Part of a small language model's weights.
Size: 8 layers, width 512.
Training: 399M tokens, 3042 steps.
Each number is 200 + 30 x the weight over its row's rms, rounded and kept within 0 to 999. Layers, rows and columns count from 0. The size before them is the row's rms in percent of the matrix's.

# layer 4 attention query, 256x512, rms 0.0987, rows 116-127, columns 320-351
089,211,209,183,215,226,186,195,188,224,212,202,213,212,192,190,235,201,196,182,210,196,227,185,197,161,211,173,248,221,178,165,221
082,216,157,198,149,216,240,167,194,168,177,197,193,178,206,213,179,164,122,199,175,199,218,195,225,189,179,238,136,195,161,225,236
088,205,178,196,115,220,156,220,158,150,166,180,241,219,212,228,214,217,208,242,180,253,175,231,191,192,230,235,228,137,216,210,180
094,201,155,166,194,198,155,131,185,228,172,156,206,236,218,204,170,213,197,226,195,199,211,207,225,199,183,248,185,190,93,236,181
093,256,201,238,174,176,139,209,227,181,212,197,268,203,170,184,188,240,296,183,195,224,208,244,170,209,165,170,153,168,180,210,202
106,217,186,213,223,234,191,195,205,181,196,258,159,136,232,130,169,206,246,182,163,225,185,235,154,237,183,213,145,173,212,174,216
110,202,211,170,206,220,182,209,202,191,188,121,207,206,196,224,187,117,166,208,191,166,194,170,229,155,173,179,268,230,228,233,183
096,197,187,223,237,224,150,216,200,166,217,188,261,186,256,241,217,134,213,217,224,156,227,166,247,201,241,172,289,185,188,204,171
090,228,178,237,190,176,134,168,195,214,201,172,222,193,201,216,185,243,202,222,176,222,115,236,208,163,211,225,185,212,175,192,238
090,182,206,244,175,190,198,191,233,192,191,227,210,163,205,147,264,208,186,171,199,170,233,249,202,210,190,142,174,211,223,208,241
082,198,258,218,243,172,232,198,175,278,190,239,187,163,205,201,226,181,198,149,225,243,228,169,202,233,201,153,240,245,194,219,140
086,237,223,217,138,198,207,223,158,183,195,246,191,166,205,157,188,216,220,223,178,167,263,250,141,248,217,213,210,179,235,163,215
# layer 4 attention key, 256x512, rms 0.094, rows 116-127, columns 320-351
093,168,203,211,176,178,189,178,153,171,213,150,238,200,207,219,204,220,231,218,195,153,141,130,220,186,216,191,162,181,219,158,232
097,175,218,193,179,245,182,232,251,191,211,216,202,227,186,208,243,187,220,198,261,193,168,174,175,219,182,147,221,182,199,226,176
102,204,259,206,221,239,173,201,245,205,219,150,208,190,219,230,211,203,153,216,213,232,198,217,158,263,198,212,213,221,236,198,204
101,217,184,220,185,258,162,232,204,184,232,151,153,153,224,222,231,150,166,197,214,154,161,239,160,205,171,175,253,167,221,180,199
090,151,231,210,216,256,193,189,189,156,199,211,234,237,162,226,222,127,231,208,205,160,150,232,225,214,183,200,192,216,166,202,217
102,172,147,192,169,192,252,203,193,247,200,166,197,225,157,268,201,245,189,195,191,198,139,270,237,220,240,189,220,197,194,190,241
094,126,227,148,226,164,272,191,223,180,237,190,215,165,160,181,197,203,209,206,232,144,237,222,223,189,207,238,230,195,198,184,156
094,195,216,157,213,261,218,222,192,215,202,176,161,216,193,255,187,190,165,200,160,274,224,281,253,153,243,183,231,195,190,193,207
107,221,205,191,196,294,186,261,241,159,242,274,235,204,214,205,197,258,169,175,223,200,195,221,146,193,172,197,168,222,213,195,212
101,190,187,183,254,212,229,170,171,172,187,229,148,226,192,188,167,181,160,181,138,197,181,242,186,206,196,187,185,231,193,138,218
089,197,166,189,235,218,244,144,189,157,233,189,231,228,222,189,168,229,203,223,186,206,145,160,223,247,200,192,190,191,210,241,177
101,207,227,227,162,215,144,175,160,234,190,190,247,227,239,188,212,187,154,230,270,230,186,199,220,186,193,200,176,191,222,213,203
# layer 4 attention value, 256x512, rms 0.104, rows 64-73, columns 320-351
085,228,171,223,218,196,171,200,215,171,219,253,177,184,158,210,211,235,209,222,203,243,184,217,199,229,212,268,140,181,206,241,265
090,194,208,165,247,192,213,182,190,202,197,225,186,214,242,254,220,164,220,177,221,208,221,190,183,224,249,178,163,214,209,188,216
087,224,245,231,197,162,180,212,178,226,206,179,188,210,212,190,187,221,248,198,238,215,230,280,210,174,211,227,166,164,151,185,221
087,219,258,230,191,212,185,201,258,251,223,171,210,216,253,215,209,142,194,203,193,175,162,223,193,200,215,174,247,158,213,194,168
091,188,203,168,182,159,230,196,225,154,200,196,165,186,168,208,202,177,212,227,160,155,191,225,222,241,190,175,276,204,178,214,193
095,213,214,187,221,189,211,179,213,255,210,182,152,201,194,191,193,174,178,158,176,169,201,280,240,184,205,253,201,236,185,165,197
093,195,238,167,196,196,194,191,244,193,182,188,182,220,190,224,162,243,164,156,207,201,166,154,197,189,192,193,228,231,183,241,235
089,161,183,189,127,212,177,228,239,202,210,189,202,206,179,169,165,206,232,215,199,181,165,228,197,194,227,171,277,172,206,185,227
086,244,107,225,231,184,252,147,213,183,217,181,187,205,192,227,190,274,244,156,194,223,176,127,209,198,180,214,236,231,171,219,258
091,197,240,204,214,189,159,168,206,186,180,210,183,197,205,244,208,183,210,180,208,181,194,182,220,193,195,172,140,214,224,149,162
# layer 4 attention output (transposed), 256x512, rms 0.109, rows 64-72, columns 320-351
086,215,192,194,144,227,221,166,193,255,178,188,202,142,172,155,192,180,257,216,198,206,239,197,228,113,138,198,238,200,212,202,189
088,167,218,174,206,137,227,164,204,269,216,217,146,183,202,201,194,176,195,159,232,192,192,171,218,220,182,177,172,191,250,169,181
087,190,196,188,229,179,220,161,176,221,198,209,197,189,193,200,163,195,213,242,215,217,193,268,210,175,160,225,202,173,183,121,150
086,206,205,221,228,216,225,182,273,226,138,215,157,179,155,186,189,203,210,221,208,193,154,200,202,185,197,193,171,213,173,222,192
092,165,175,251,124,188,257,223,193,175,211,207,214,209,196,183,246,239,192,180,251,191,163,222,222,214,158,249,189,276,175,216,154
091,227,128,247,211,199,211,192,104,202,171,204,194,224,209,164,191,201,154,213,174,186,175,214,138,174,231,220,197,177,172,216,238
090,237,224,205,200,212,199,224,226,169,178,198,266,181,252,221,251,161,152,221,166,179,195,179,196,166,202,187,240,132,199,143,184
088,142,196,190,197,201,222,202,219,146,215,182,208,248,191,162,178,211,199,213,141,179,214,172,192,229,210,200,195,195,222,177,196
086,275,193,190,155,205,197,183,183,191,220,188,267,189,164,220,202,168,181,169,226,242,212,220,180,177,220,183,249,182,231,204,153